From a checkpoint of a small transformer trained on Wikipedia.
Size: 11 layers, 3 heads of 128, MLP 1536 tanh GELU, vocabulary 32768, 32.9M parameters.
Architecture: learned positions, biases, tied embeddings.
Training: a variant of Muon for these matrices, 350M tokens, 5335 steps.
Each number is 128 + 24 x the weight over the matrix's rms, rounded and kept within 0 to 255. Layers, rows and columns count from 0. Numbers have three digits each.

# down: layer 5 MLP down (transposed), 1536x384, rms 0.0416, rows 543-611, columns 192-287
# up: layer 5 MLP up, 1536x384, rms 0.113, rows 544-612, columns 192-287
down543:194129111114138176148117125130148140108121135070145140140149107126166102189132136126117152113128112136117096135141119128131069096118112123094110161128102119149119133138122096159158157136107100119146125123138156153126140164175096131117130125146149153114157109094094127145126113169100115153
up544:144155157164113121134141172136124128108124132137118125161181133120102150107131125125132103131101147143112130112173148163130176153119115150150086144117134144110148167097149090131100128112173135119119126179123124129099075137153100149167094112132094141132102121105109137133115156127154139128
down544:118133183087105130152142096125161154107105112153127133128134125169139136145120115165127163125179132105132154142135118129149145098121138102118173183129142093107097101135113132089112131142122120126121112139126164169149126074102110109114129141138123143134114165117060179152146129113107110125
up545:148110098175155125161129134108099130128131126119123110134169128095123134150131081136089126112141126123162144126114090099112170116114145118126150116142104107100152141175101098132107155137105077181129123117121106133083126131146143127121147111114128136142116123123149117143145128133148123120
down545:161148123131124086083122111136068150114121112165092148142139168089129153113162132109167123151126159109138130099177158143099126108140130123105094081113114140131153139109121077114123143144090105135141126131153116107103135158149156148099118149106134179134175108114120140172180102114142143102
up546:145108150088117153102154150128121056125137131126131127163087156132168144145165110141154092109175071093112124111141102145103140080170156151127126099109108109182158090163078096137138078145168111148134141141123130151167134142110152137138135088070127149112159165108145121117121128123119118155
down546:122142066116153123139114118161180133141128125138106116178141116142111152155147138108169125134134120147162124124103117107109147140135139160160123103148171088134120120158109157104133154126143099107130123101113121125166083135104103098131140157161172185130100097154191102126139187088129081061
up547:146139115115137109131141170118069083130122148129117117097147138131134122115130092164112142133169169184141126131157122107094165091106109137118166119116179109168065116109147144161161146092123095098095167149112128090140100146107089119090142104159149165126113160108137140123105107153113095125
down547:148093137134142099120119083124122146099109192152117140114115139149109144084060138111162137138109124170145133136138122094115159104143103118093154123135139138127096170144091069139124152110129095169095074085123140157157105120164162109130143142163131161129097134139148121106118154106119130118
up548:159135115093151130125138118101107133151121157160110135116118175120149134120105111128114123136167087109142125117135100142109102122115136098110142110137151152123113101130139118153112139125094133109135120131101120129109152155144127126141148116130091133156126126132141141157128118109174085129
down548:106152109090126127129123110139160100103125112111105121162150104119116115063168124144116157102068127110124138114143132141171157132120118117136146124108116116124186137149140141116168104177105123151137140083110152095159096127127169128103153116133084128108119120117138110129123132115140161116
up549:163102097131087089134105055090109132117154148142137112101158122163143138099169094124193133156174148112126140187139126117174091136168102126122158074138128133171135171120157126134177116174072139147152129147155156084126082200094066159156144133118154138119142119160106161115134113139112136151
down549:117070069125133096127154079142138139155106120082143134057190194152136060095108115148080145152070184098125155219160108183081147160106132154120097116114076115138090090113125093136124126131128147171128153173123133123075144110128129178125095137171144174176130110125124171094146148100170124140
up550:083149118159154138132131154118123118140120155118114133124095133121120124113136116135082124127145115133105120134156106095149126134137140117152113147132123139119187104128112104118139132121100102118109130115146109126162094122105109135136136146123137088152118160101192153175148113128147141118
down550:143137138135126123117138115111131118138123112154128104110101133124151138133161121128123133123128165132110157122141152125120166134128122138101141126137143149107148107109150144137196125138117129087098151167142112133131142121169108122087144111141136115139122076091130158102145133116124123089
up551:184115117138094153126149167148137117114111138099172141096125139109127129138167122109128080158112144102142138132156104148076148104137170171086121098150147158095149147123106106138147141131119143110104167132098125203119110104121120160115128167129151127096104096126144148149144098085108139092
down551:120122085145111146146106099142135160190123150139093156123159141162139149159102121103135076111103147153101115149126137099098120126116143138126118113103168125127102126128100139105117103145133121151108164156122143116073123127092124161109116117164101111135155132134108153144107095132162112129
up552:151148085143128086106134111165129114118150143125133129134145150145161115113088137157124108125140098142132125111096115182134157094122140167131122126169146123113175115148142091157100145152130055113140154145109115092138127107129115148143117132145132103092117155133169134135147133145103089089
down552:126102147127179125067124141113089131143107148123128162154137103108116169130123135120107141120099125135120120091122100121148112112106151162135086161116126141114138127125094142117123144150149162131114162110152154106122168150128155169158081113117151132156123122116131107126141123115164180121
up553:066100144131127147095125125091103153163140146143163132122181175108146149141102105107148115155104093096112149156088160140146189103137125167105181137119180123129157105116133100082106147108129077126160158109150094109136107142089145097099155166154111132170102142148122108098136136145092113140
down553:173124192105131134145157081137124145061179102143142135123159102110107160137127122156103105139135120216113142168120131127145110193124123090113103097177123075086124127127187181097112088118142141145110147192125065158112131128160081121161138126209127128135133080148105115081112110174126126129
up554:153125102105156123116165148118115117142144076126130139130106099165133122111155099163133151142107156120124153123114101170120132170140134107116164173124109169116114132107148125139136113132136133155109090180131145138123137094115130134149154083124160114153160122089137143098126166131089142121
down554:128104155101133106093133129130131099147121139126146139141083142112162152131121147110122108139120118125148112132102154145128128100130161141128148158166143152125093061150132159145142144126157100169148144129110133104125106114110118116151132112141122113180127129105128117116129153140160101152
up555:160173100103157127105090116128115131178129123150126140063081132120124135154174106137094133165115131116108171117157148135136123131159113139183128127132127130125119069136122105116088139153126114148122109136142110202111147122128192160121094147116096063133136112138191139099097133143137128117
down555:112133147146123151116147092111100137124138129093110117181119131169151105102129149147087119135114116147123102145126064142144132132113133145099105123121112132154129114136095131156146131149115146125160129106133125115134121081142141103123106152132112160142117111129134120179158115148123117162
up556:151188117118122090103115119116152142107113113137167133165127112149099144165149144109138110139081119143113172173149129128143128123156098150113114111114106157112105129090131153155151100120124118152080104151110165107106116125094131139118138102124149149150160139139127147128115085098111108117
down556:100121118150153133091132115111153151107107156142155124144124151186077150144134117126137120114119111094113107116152130077115119114142116129126099127141095113139160112115138151127115141121122129147126116125107104119136131126146086130144139135134127120136088119099108127190138077105152099119
up557:142109095096120160079083146119130137136104130115137136161150122134135145158127108129140108135122098129164117086112127097148125115100119137085117094146120163113147127149141119126161085181141134171131134084140134108130122140109152108147084139147140160097108134114119115106122077120084157109
down557:162075088117140174156158137107127123141116085093109128154145104087091119128072132125126107146116119140140136103109108117092136094136144125106117122115089093173121106115117119133132124150198133136135118110165142114124127130156140177148147152128101084156151127166128106133140104119124143145
up558:133132114141181154079146185148129194095106120133089158159107124122107113163182094142091138150183109069100159135135106148157069158063107146157150136131118194143116053113129138123118121104174096122117051149134139129120122112167125113130137102131130161133172125047078119151109059114160117145
down558:108156080108123078159137112133131175128099143141104135126131086115131132126106139071090095189144152140098137127130101085113096145095120127124116115124100159138118107122156158114157154121142116106112085136127118132135098150183109154151103151138177144129160126078046113137118129141121095138
up559:160156107146127095087100140147135141137158130110136150110112207152153098139168096128130123132132095117147126148122139122085132125144122161172107102139082137094144153123142113154101098139152141119155134129149131138167159115115113083128074141135162112172145100143127122134126154076138072156
down559:116095116107077132137140118077165131115145104164118146131162108117136148112140115156097153103186149101127157125126081123128161109120144142144173151135167123109166089107130101119103131162134114093140118113167113164122119118110148117079156144124131167151089086146135151099164119103100125115
up560:132069172123129114145139097089097128167130146102103140122132116111145124140145116156103134141164132121081173146131114118145100184146131122140144137107144115106085139118108136117156124095111145163172124141156169101099134139094091130124138141135128115103129131154135076123118095124126120135
down560:162148116178110133123121129145140117117129128123147137138141162143117142112111150124146171124176156143152119110083095142122149101106096163122145136154124126079142129152111122151169082137098134131129141092099183089149122147146138079120102132113128148130123126121142143110135150086151119156
up561:201137111111170109104120124098108133096155111123141130116165098128107149169127123129159091123162084154124112128116133108107144188138121154151092080098099134149113131104132103141098131114133122108106157127126121109128100135129112119138133171111123120148117109135104113151112101120134127133
down561:123109177127123122094135142087136111159116110130104132139130161128134122129144127150140124097144161159128104149135125129139172164146157129106148139169123141134099103124115157145122142112098130151155159137085104137147147131153138139125133139139116131133126102148158109138139156093154127165
up562:126127100080154161162125101143144119108136136121118160145130147111100119137100114137134114079144134117123102109153123125117144121154158147113106145120121138132167132152124129129156121112108139162122102106116149161087141147143108142093145130139106121143116159108140159103128126139147096158
down562:135131169126161134151128135157142163150133107074150110124125145153120100154158165121097132098108125117108164120146164143131146147127126121142119126159149143094116111134159156130134135128158136126202124122124148120091130176099145093160149144131151056092143120142136141148150107125131122151
up563:163107116151079200134112125107097160166142176113102130130128122133104144116085149151164091095131123162078110150116109129164121100162099111091139135164135181145131120109148112120134160113135119109157134133096112114106089111138085107148147123121180128111130144087135077096113121148115094119
down563:123118119091117131122134139120095149132134119134104159133132086143093147143120161153116193124095119158116113177141127146164111104143113085109082123156157081124145096152144156161128199165094148098132126101114129108170119173141146122160160077151099164108125111179137124112159161125117146106
up564:084188151117165131147167109176128150180145125139140171091138144161126148129092082143115135134122098112114129117178095138119129108086140132132126095126124172128124132131126109100112119111162137138122127130123155104128155166113151101138130162123142155127109127109143117098110127141110116127
down564:134080118111114116124138154115128144131127117098140122178102094078152153135123159141093123164142124123141155118071134141120094126119098167118130099160118093155153086114116119128148175131144153128125128109116130131131131107133112141133150107118175125146164132139120132124180147177110173113
up565:110109144108130146118172136162140112103097147118184136119145141125150156136152125109143134182114147114122171166113126132119130132152112111100163134124099141116079131117121105139132162186111119131134141142124104125135096084136103109132107113124133137140115118108103124146142149117135146132
down565:171152167136118092145106145140163129158123156104137119094148129109128146109150127146106151123120095118093138149119118111099129137136144124167151109132136094100105112150157140133136118130124070097172169165098136125142101167108106132126130103105158110127136124095147134133123157104099136131
up566:105110125106097117131078099180128135120113138154117117099138157146126091144139142152164128180118103116175149132134125127099102117128151145091102113124116145132124164139119114102144134074098139141142122111137128138117184144145113130151101114126108101187153141125110128110160160128102120154
down566:127126087152141138098116115119153144102112145152111087147143182105129148160128118149126145147121100166111128129126101122083139116149153087125163140135111150115140101136149132153098133080170149133143152106145098130120115123120136100079120195145119127109103143161120140132126110111140124104
up567:139121159109104154098096185115130126077063177120125129073114121129149121159114144132145147104131155128131105106124135167146084135133120112126111133111076093123091143166139131175129126104104070137098138136131120155099134109124159080116167144125148141119117161127150098125107108101108127136
down567:115134121130173166170125134118140150152165160082102102134124130160101128155131133130158101160139105125147148099125129117109117107130123134097136114154130134130124083166099103108157142124160143141123160159145129126130109131147098136119150061130140117161149158088129106142119139103153098118
up568:110121150178131108116144134088145122111167126144130153155092124110155122157134139136117154140147081178142135121143113191130098131143102119084116139127138143126125126150135160120143124110120157119113131129131123174161141158158162098117129132126124101145165145180141126125133097068136140139
down568:093091127147147106139168111094127126132092143164067176149150115162101132155105115083109128105140153173144158108134137110163147126150127149133116161147151143143179080145135100075106129152074119090156105149134146136159091132123099154142115117111108143159182096128131113111154175100144123130
up569:163118072138081109155140128122167121121152129118122122103134172167142124138148092139095134143145108089128130121098097118121157125147155159143092126148149138130137106134120131125150135103142087145126084149142184138130139108131116133138182080094141137108143150135105084126131095124139091138
down569:130142131128081090110123165122157089156082117166109086073085151123120141125157116145100143112117145127072144135141149094137167122097096103151142133110128149101112165143085163129172127122150133114119160123142107140152128175174163138104110126104135159176119147135153117092126117126135207169
up570:128122135150104072140162098189130123113141126089149124101105151128171115095110080135135088116150116132127138115162163131133129093148122112175099120084164166080151145159192094124128154124156122103118182154138160073141118137163104169107132130104086116124087129173133151128119100111104099167
down570:109130080077148131092134121141118133089108173132104166186123103155152139137105146157084108142131163145121101140097104094109128119163105105102138120145103153142101103109111071111133120123106152156156116134146105153155098065150111137177117168137147128108119090142087139135160092141055148162
up571:144126093084109115109158145115149098131125112103113145071157087193145134120169103120091172138115150153128147138127158149133120149133129145146110180121145121129130112155103113155142166106152142107149121157135095096106137157145146111133098112104140135085134145152079166129145161114099112146
down571:169114079114124093137123164139101154144080171136122153114119111139120111116148114153124141132144105133100078128120126132147115107117112144116137124127133094117171145144136107138150156069166114152177146108167082128136168149125137085161133133116136115146168131105102144125126123117118088083
up572:112150153105154128129124125162091103162159130103144119159177116148076145099135082120114117139151137097167113109161127153166122148166089168096153082137148184119173126093163130133130123131100091132110124160116143090111154134086107137110070136154123118103123093102115132134118058122152123114
down572:152065137125132175107160128113115144154166150173106135131144132098132085102118093107152119129082114159109120114132140134111157114121138112167120153147134174117165149137175120110121122153197113111141162194151165105116129133151089186130113121192109105132102157090111125136130096116127155138
up573:120148153147140123126116108118142102120162153138073113142150119079115146144109179122137099154132120148124128155180149134129148116101141149151099107138104081139115137163114126164129145082106125137132081164109171104103158126140132152105151130103145091120100142115155138165152129114112114118
down573:136123120107089118135129133114134152100109128140146147116124126129147121140153120128091132140133145151083097130131147103086129123110151138140154130126115116152143105113152154146143140148097107126133161173125124093136123129102134118160089149132134137132111142105164078111128143156104181098
up574:145131103083143137098138123127070165114123165106167100142088134160189091125114157127124137111131162150105144145131143148131093125143137125115129137092136174118052123155155132155121139155175134152189148150110158104125102107114145099158117119158124176123158080132132091074115154124111156140
down574:086145125105111140164074149130131095102111094069154129105127142152162102166176134107155128119142138132150145136148121109163127135113111151133160141122122101142211117135152136169131087142114103126101151114127137142075149126141137106135069149106166180138117151117093119129102087105133154143
up575:138089119145110089101168115116142134136146137169122145108078179113132144139120133081109128156102144123144127123131093164120106124167123094150132077146133147132121151140145107097113178162137070102115122146124165107092099128133113107137135101111134158147138082148166171125098102137087072137
down575:103145161168103146113126135129135136165124149156154117089122143090132135103073139160093193123136131163096118118108101130118141110138141110097153155116128159133134130107105122171166115176046123125161115137132154146128081137160074182109136131144121135130122116110126158139111154118141102123
up576:115111084116135148155112106123119114123143148132089132130105120102160155128145124159105139149122131146151134097099081131148162106106156135118072132129123116123142120118103135119110159163142122077119149151095152122095184153077137149071124115108197162121114088112111143144157115187132156106
down576:114126098119141157144119098172104105137153135108140155093103115067130118118119081123112153130125145142093122136153136151129113139178143129061161124113101125081104100145115084190160157160141118117162126149110131135172104144112080095116115148117092114156145141180144075116152117127124115116
up577:132095160087125159118146174142133137118160115124111123120133114126145130090103132124177154126179141157143136115095105142129134149156106108100130120124155161118087161088093104066107109146098113119131113148140075127121143100128104143160107100099107122126063120138127125144163164054137132083
down577:144100122112119144108118106123096199129139175134083163151127100093125128136103157143150126088158118111134128134065097144115172177131109121121123139136101104110126142172144094125134150111119145168154102098139111106166143124116138102102161149110124133162119135159124176109138135164136129143
up578:097141147106131122119108115149080139130133141123159121113153156103100155137143132131109085148168106171171136148096131142142153167099115138170148097102103107141137139142118114115123117119158106129122111138125107118123166125156092096082144174132158168111135112054094127117117120160150139149
down578:121133139101123119126143111129100144157141124124149144165128123138179067104110117127087108117126133109111123162118138101086140149104132135105153123085099159099128135126110169126150130154119099152115140141139130140120125133148165146129152157149128096103145079105136101150175140120103137165
up579:104114111156110181133104108123166154077153135125107109136107122141130184149116104097146097161143147141119114118153160123134120121099151134139092136128138088141121115174152100137135084153141116124131079126130163147134151090103139141085134068189131129157106136124145104155143111122148136128
down579:149123091075126091136111094156086131171107134119137171118165144101129133154152131120089114075125123127097147094135146144123131152135147122132122069070124157124106125134145127137129177143124152123165146108110155116166132128085095130143140152177113129116164106119134137124122083133115111152
up580:112103135134111161091097147144144126101106150122151142131127103132152097111093143168122140143130105111145129110122093110135120132177097088147092156185133132138135143102157157122119132157155135122112101152119098129083097105134160159140134100117149145149116136128125142123138120164133108107
down580:105135130152120145104121125127128136128117104138136132138115104073158117158116136119141143126088143126104110119124131155118131138128134139129112129133112155107127127123126167146138114143122123134113145128135119109130096133119127167154131134163136107136125123113159136121152156126137177077
up581:177105124110122160160175143107128179091143100125162109143148103104128134092127117124083142128114130109153184094061094139105106151134116148141128088096102132134144122154123121128109083138112130117112115122147140109112100106130114139172123130130122119168162108149069139125116186140101116160
down581:099146117130095108169130131065115196156108136119138103126154124134125124128104122126158146120115107114095149115167159081133160126112090117139089100161115123122143143130126103114141136104135131117118178119118116139138082154156130130166127164105130127151127143158137127119138145086110130126
up582:145111109151164141098159102151115145127078126120116128129162095154118156142121111146094123134189106123126148101117067127111156131151147125128129163110113099154112133109162119144143187164096139137082118147104152155132135164105134149093124094140112114142149103125103128114106153168144141132
down582:124129127092111121147104154113110084170134128166092081105130126120136143128145112111122188118115126122091130110141146112179147136127098121119133123125146119131147123141115121095079092141148125182117147085115134131112153126143124107097118145096144117120128132139116100137141114132125144120
up583:159124175078121173109110146121127091128132140138081116099124134126130123170145140143119142149136152123114162122144130150128188125102133125143121152102147090108156112124144097111079124119127140135065098163114147072172114101100116097107131123129134125138123119095121151118110115115134109130
down583:136104113122107139142117093120130132104111093156152162136173117156113138139139119136127130144093126104109148157132135131147106145144128125116146152163122103110142133119122117155147149169137162157110142128159126174172107146124123139127151159185125095127105115135112122111206133160121175150
up584:142113121156133128143098183180104144135127097138140116123060115136089138139103118123090142104164160179140141154116132119123074128128125091133115109180169111154140125143134135152145118152142113187110121086114124127103159154127167143135164117131113145108168107104158131118110164147141144115
down584:147121148142148071124109133164110161120111128153169159122107107138123135147122145142117128070139114157178093110103128153130126108161153175122147132150109140164084084117107107160165119128117135178140164103072090118098132094132156136142048092124152125141152107140151150153139074129115147118
up585:088089117125165103140143142105094177132108111124105161107090136136130117146149104109115146100182094168166156127142180160164138143096117115132114169147101124083114072133104151131092146146154142178119118081059102118134127093182129151129160136120120196136112124131127071110181132109106125138
down585:142122102105146114155130116074076164148079109122124135113114147109167108166169132137148108063105142162112114156169204164108159165080058093091120114122087146130157115151154089122125145155142161174103126110114103104087147099153028097098081123115163148081115103113094067172167114088161115102
up586:137154138119113116166101157100123135121140106130164164123159138163132123130146100124137126113160152111105129117127107150112127170151114147112123152097101136133106116095113102163093137116126141149126114149156127141114120093082080100121142144123100182153156118127144129154127099101129108139
down586:155178101146121160116127162099113078163151128113172139142127116108133082117112106117134133085140140132142136068149155151110139141137164126098061158118121150147177164140108146137130134125099172144181160141107135127117125149141132118175110104152123112085135126154097120137157138157082151134
up587:145132138118137105131173103142156151143173111117113092112161075118147149141126104135181118128181128127169187160116125125137148102158142153128172125090146119128090150136140110118149112105135111145138135130140117131129145105098122130110159108120143142124130170112126165142125101118140145165
down587:141110112120129159149088126131089111118104116112142131136114141086139131110158156157105130123100125116090095149146120124140124110114125131139137126166105122130140124127129136152121155149162165161133136152112102124094104130126105116135127146115163132137178105121132094140133125100114135119
up588:077174145119148155113143100118083133143106147166141130131126047148096118141123137151108120108176138118124111131120110124134135132134110101170186148112118111117111139171148091118155135120130124067113119099168156077140159140114115189109165118100107109102126156122117104131127131106117172107
down588:125150151120163111189099127125133103140115136134093120111147060144140115167139123110181102164099114152137135098137109112140093150136120126119135132153126124142113102109124136099132114142162121146135067116135170087154135132173154133134091116117090100146113153134140079122138140116151106100
up589:147107110123148133081134184158115108164179083064153117114123133171107121142087142144151150120116140145113112108119129076132137129145120133114126131184092106123126142134135157129112103113114113115123121154138134121111126119142122143130097157165060136115123116117113135143142170097131156166
down589:152136123153120126143123147098139144114138124068141122151108137117170116130136121197106114108132148138154156131190105109110176109098107136113153143149147131136114138121114118146151156137116152133101089099107163100187141103138142110127122094119131120148114133123122127113143136122098149115
up590:160103132109113129102116130071097182134109149094126123151067110100132119113116142101150159129105156140195095212121124131143068120130087137168078154151106128071126115120122100124125073102111113063143148123089139165119130161141111112133118172104152094089148122150152106114115153094121095115
down590:136129119100131160128096118166127024058134063140088114156145105164138112143129128085104118112091149129119138140088122149182166140164114150116107075124147104139135130141137137106098119143117117125147133102139132148087130131115160151079120149146116138094070097167102061165109127122129084123
up591:155117099136066117106126090122154112139145105135117101135127090174160131162117137131123164154150118117145074111151145109114103146155147141102112106104131133109142122142147114153140129081123152133098133091145123123149125128149166136146127100123130113134096130130090128133146155124146118121
down591:086113147108156136117182135117100116144111188121109129116126112171122128143167117154119137122138141134120150144145127085132123127143154110112147117148104113111113188125122140099112100132121137112146144121098139112184165140168177132104119116173114115102108128128164117133102151127113163148
up592:098146145149156148126129091110147128101119171125131113144107151102124108066110098132160141112125116100122105118124166117102165112121100112126145142155145137156175136177089043090097121144126132142118180134113132148126151151170147104125105105164099130170172169131176112103132170116114103114
down592:123150111161137169120154129098110131132128151154127122126129145149157102135103136109103138091117168127115169137139139160139149161112160137099123097119121118122115120118082094139152140128105158140167085106145133147124182111096102102148124132101108164144135099161136106102116083149107119127
up593:121123095077126152169137138157147130120111091152184128077133108120120161138132134126130104103115162150150174183146138100096129133163128135113082108086154175156127118116108117140130143185100131122093156112150141116086160161165107138168115122106137152115133105153118161137152146103137099148
down593:128109147130138120103090110112113154096115133135130109129153153180138138106122099092057147066129120152103120180147166122125114154137142146146118125111135134114097123109119144127176113121131169116132120108142148107168127117087176133126132130137130125077104124124107174114195099145156097149
up594:219172133123117139118137137117121155123120101141100104115176166146098150120149142116106102142122118151175072130106109113101151100107136161110132141139101156127152080125107114147120178130104083099146083108099158126142123134103136114141105112159160160111149132155157123129119090167117150151
down594:113162132100116119132133188162133168146131113125128118141118112157090128110127096148142103112119162154151113104187145099091128107092154149186193124097141143176133182158109129098133133160144144165128125139130136122139133091052146094147128132161137143185117147120190127138140107080161140134
up595:132113128151134139138106144088145110133066132177147137101135104108150149120109080103116116095127089123104126144095085110145134124081147135082139159103117162113139156154107113122072127162122117134146120120166114141138095139133131086111131144121152148084159103101130125149116107139126121122
down595:156155139131110101157145101098104113099192100038151091159147160146124142091126161123133118128152102181099141124173132123115134111161120102107109127151134119158123133107089102108128149139123100109150129083122108126113152122096132111090142134122086162130113184110161167097121121170132119080
up596:158079100131131101125140111115131149119143151087135091142122134128121140104151103106125117121134132175172123085099145125127132153146173077117137157132085106092145174140142164164114114128118097135137104147173107126127109118160138154127164101128118127133128134121101100153135126126174107147
down596:146125143110084149129141158117107147118120140070119081101154144133108126172137145081102126144146118120128135109111143156137145144121117134135090121084114130105131137110104141103123113130112117132135140120173120166172135120087123137111147156109144114109112149150127106135169133143117115111
up597:127146125126155120167140124173153115139144158135167117153136132091150157089163128108143137169151148103090146109128092130098110150103144164128156132072103095126133130144110135126107138103123118126137142130184084182140122131145137139143150117132149194099098120107145146157115137130122129107
down597:128123163109104155106130085121142123143148101137108108123142139121179132094142105123130068124113139128187124116148120110123125111142131095117154136139157138147148155086140113128129075178103129080137119146125111112098179159153132118119100126087129116157192116123148133124131138159136136109
up598:141129105133161126140101149156116192115133129137118092132106128149126161094085186094094124136154107094135142141163102129141127084141139134117122105110154141128122093131111134108127141132142119135122074112126157128096133130163143123109112130123178139090138137128116115144182104123139117109
down598:161102137152116160137139126153155130125115128117129151111090109129091139117096147091117128125146132138127125112128106102096124130129105142134126092123121113114122090140136113113119119139145160123131137127129136099172140126140145119123106121113097127102144107173103123113122159141156144101
up599:136128187106120128119143156134122152118151134129155097146124122096150150147136084073149149115115103145100134148120125111132131093127162114148129141091144129125107148157099141130163155115146124142112139141132117134149096086138105111092147112115090118152139131097146129106125097143107134157
down599:136151151096146128111130131116104133102118131109125116126098158124132111149114127118106109112091119113144187139090135112158162098114112086118145156151139135142135163094127128090121140127132124105150180103114150132170118129084136134129141148135137092114107125126125190134124085146131122111
up600:123160140086087135090169111091109135126139109193124135125150133106149129114128130137139156106129153163118120081083149091121137132160135122150138138150103176138182105111131116098110118157103138117105095083173143117134112158127138122130116090157153101085105174058132145153148123127119157071
down600:129154172081149121125134119158161146089147192078101080128105117115145112119114164141130159116118106113092174137116120132187107130112126109172113156146100131143154126129164152100077169091108140132154113155131131175131104187066109159127142091127092115100164102142111108104193085103126104097
up601:131161168149143143154135099156148137120144106119118110153127211140116123110141133105132140142132133106107128105163163134126114108191144155064104123126103136150117104106132141125143144141074148105104133120089130176139129176126083142146100090158160137098147117105158133177153137121127156120
down601:129111134155127115133089144129102148123137124102080104154175169146146104161140104138127145158106145105112117115158136136126127189177142157128118150156093134132189096113097174100149090115100145143088162181133108090062089130094179121145084142196120136143187174147111149100099144109133136133
up602:149075154105116188173091128145186103111138142137127167139096164154134131131078101097096151119155135111060150123127095132115113169133108113163136119030102141137102179070125141074118096128144117119110188114172121157101126132164064132113128135104120148138067106106138139149191166143140081103
down602:115088107138121106134138093151133056156164152127134206092198190149178160081106097124120136143100077168134132157146111153142133151121124152079130114114108144119125074126105154093107065218099166158091133172195087211087114141131114153107113116186152122166113138140130127139105148090138112160
up603:106099107113130153125123113121108099143144092111112172120099117126173107122129110106113083164123140153146128129080142118128140096100124149101152096087121146156141130090138118138121201127061164117147145079106122113108050167112152143115080110107158153108102100194149160112124134111149121090
down603:149128146166118129104146100109146108161167117165144120116107139138120185135137106129090165120116172172107113123127138128103087156187135176151208087124162097138115090113139147104109135101184097101137138184146174121140143120110144138149189113101090099147113134141143128161129122143073105113
up604:118119135129142119109105103113127128116096095142135144112168106106108124129156147098126121145150141147135140165132135123158155120120106103171122126149147096137105096180148092123147067110097102143104121156146105154099115141118107121146126108106134133143140118125097144119126088105088130196
down604:099112141117110182102161096142142121121102100086127140165127119077141135113121152115121124120120175097144128133109111166121104142141122155173169141108110097108095132124125092102177108114103129181155189103137119138152148171125111113119126113174120173129137118130113108119162131112124169120
up605:172079108143126161153085152130161116141135131118140136129137139136083141108137112103092165129158093108090129109115141122153100116122129102162106134145124145127133132113192098138161161109108122081110105103148128126133136162138092147084126129123137124102162120152097158148166147138106184125
down605:142142128156152134131143125077136117127153091122126122141154107159137151129141114131122148098130132100164139119118121124121135116101136159119119117179155108164095117133155162138154135140121140123177147124163152104155123087099175099145161169144161113126132092120117116147103137113112117132
up606:159066136145172147088128098148138142124098108128149151125131145160116129125123113148127113159143110133104106172103097150122161134127115118110156175105126153155163110139131131091125135175162143141105118163170167114168128108124162142137112139132138122140117133119128129131152101080107139134
down606:123108114128103100126082144165141132097122124052106101110107108135114123148152108132104129137138156183106134116107162122078117107134133143136139128163119113125088172137119121107104126110119095118109143110100107114118122117095096109149157146154119091121138149135161160091145126184127104099
up607:138180121135147122155121151071147128126158089072127150168180144140128143126153130102120123100149100156112122138145164101093124163117110121119149081131155161142137138134142100117157122097148124125081105135133097166133140131121095149107114118138098120178123128162091132136085079137131089128
down607:122151126142126129195138127157157112098113175163157095097121146156098130125149149155113114142149138142108146136136136133111119118148125146129115148112119064104146136126112141121171103131126130156098135111124156131122133089145131133119106127142116096135155139125103136121151175142129124128
up608:142126108142144070119129149115122184119096143163145105139147089146138120115134109140128108134136130118127149130114104098107124136112124148196115135099133163135162162123135123129106106101156095124146145144166140150111140141110133129165108122112128165094108142132136135129116090138122151103
down608:117119159112109135143164146148125123134109134107137146120088126131115096122126160131118155161115100105142128125113146123122081106141123119113144136134117128122095117119122119140169103140135135111109145085137143104131125129130119149096166121121171105126151144087122132139126143159178129155
up609:129149112121170114112099126095097120079129139132124114120161105126092170144129101152123125103182144160115079113124130111144149157155108115099099122148113132116104101128082137165138139117143129097135128106138104156138138117105139127119152167117138134124141159139141168135139139113146147127
down609:119130163145102148094119151147151115149126151148146155151131124112144105104140176145145126183168118096120142088124110159110133143168152147123093145071151142136185102100117120123093121121167135122140097119129154135147131084139097133174097154130136152097099055130104170128141115096126121127
up610:142081117163177133145131134140113135133150132103116139128120109105128135120153125130127101154120117090130107111118158121112100132103157090096154151147129141140168146126097088138101092114102136120127140114127144150126153120120124142135096159106146080138159162153140123107149123135137126143
down610:088084133117127144097117127107139137136126147169081062127144152151138095152106126107166145113099108145148151127149076130146118126134134162151137086064153132145158146119136140122152097132176133132165135134138133108104120114113173126123143113125122122124148068147153127126120131129111112146
up611:169097087160125090097116108123113153157119163148099130157101117086123153174141080115091088162140165145092109104111145133130148175138139145084093145142086124099114129146111166122132150095118074115097114122109116096155075128126128174151112138150106138118153151124135156140182120126100137185
down611:188133121136095172172118108155140123084144126079137111091154114187103120120151122147164163053096097106177165150154122097139108134165165086114187132162166174129128129115107096117145108139153194092165170082124164123125132111074155103097139215140096125145072120124164099122138137163163131091
up612:141113138121141147133120139102128090151126142107127156131111149108114104112109083124122107118137153110126153129160120142117149174137077138096139138140122112103135160115115164169115132153114143106119070174165108115144168147083153088107151102131151127102161120097101122157106075137152126116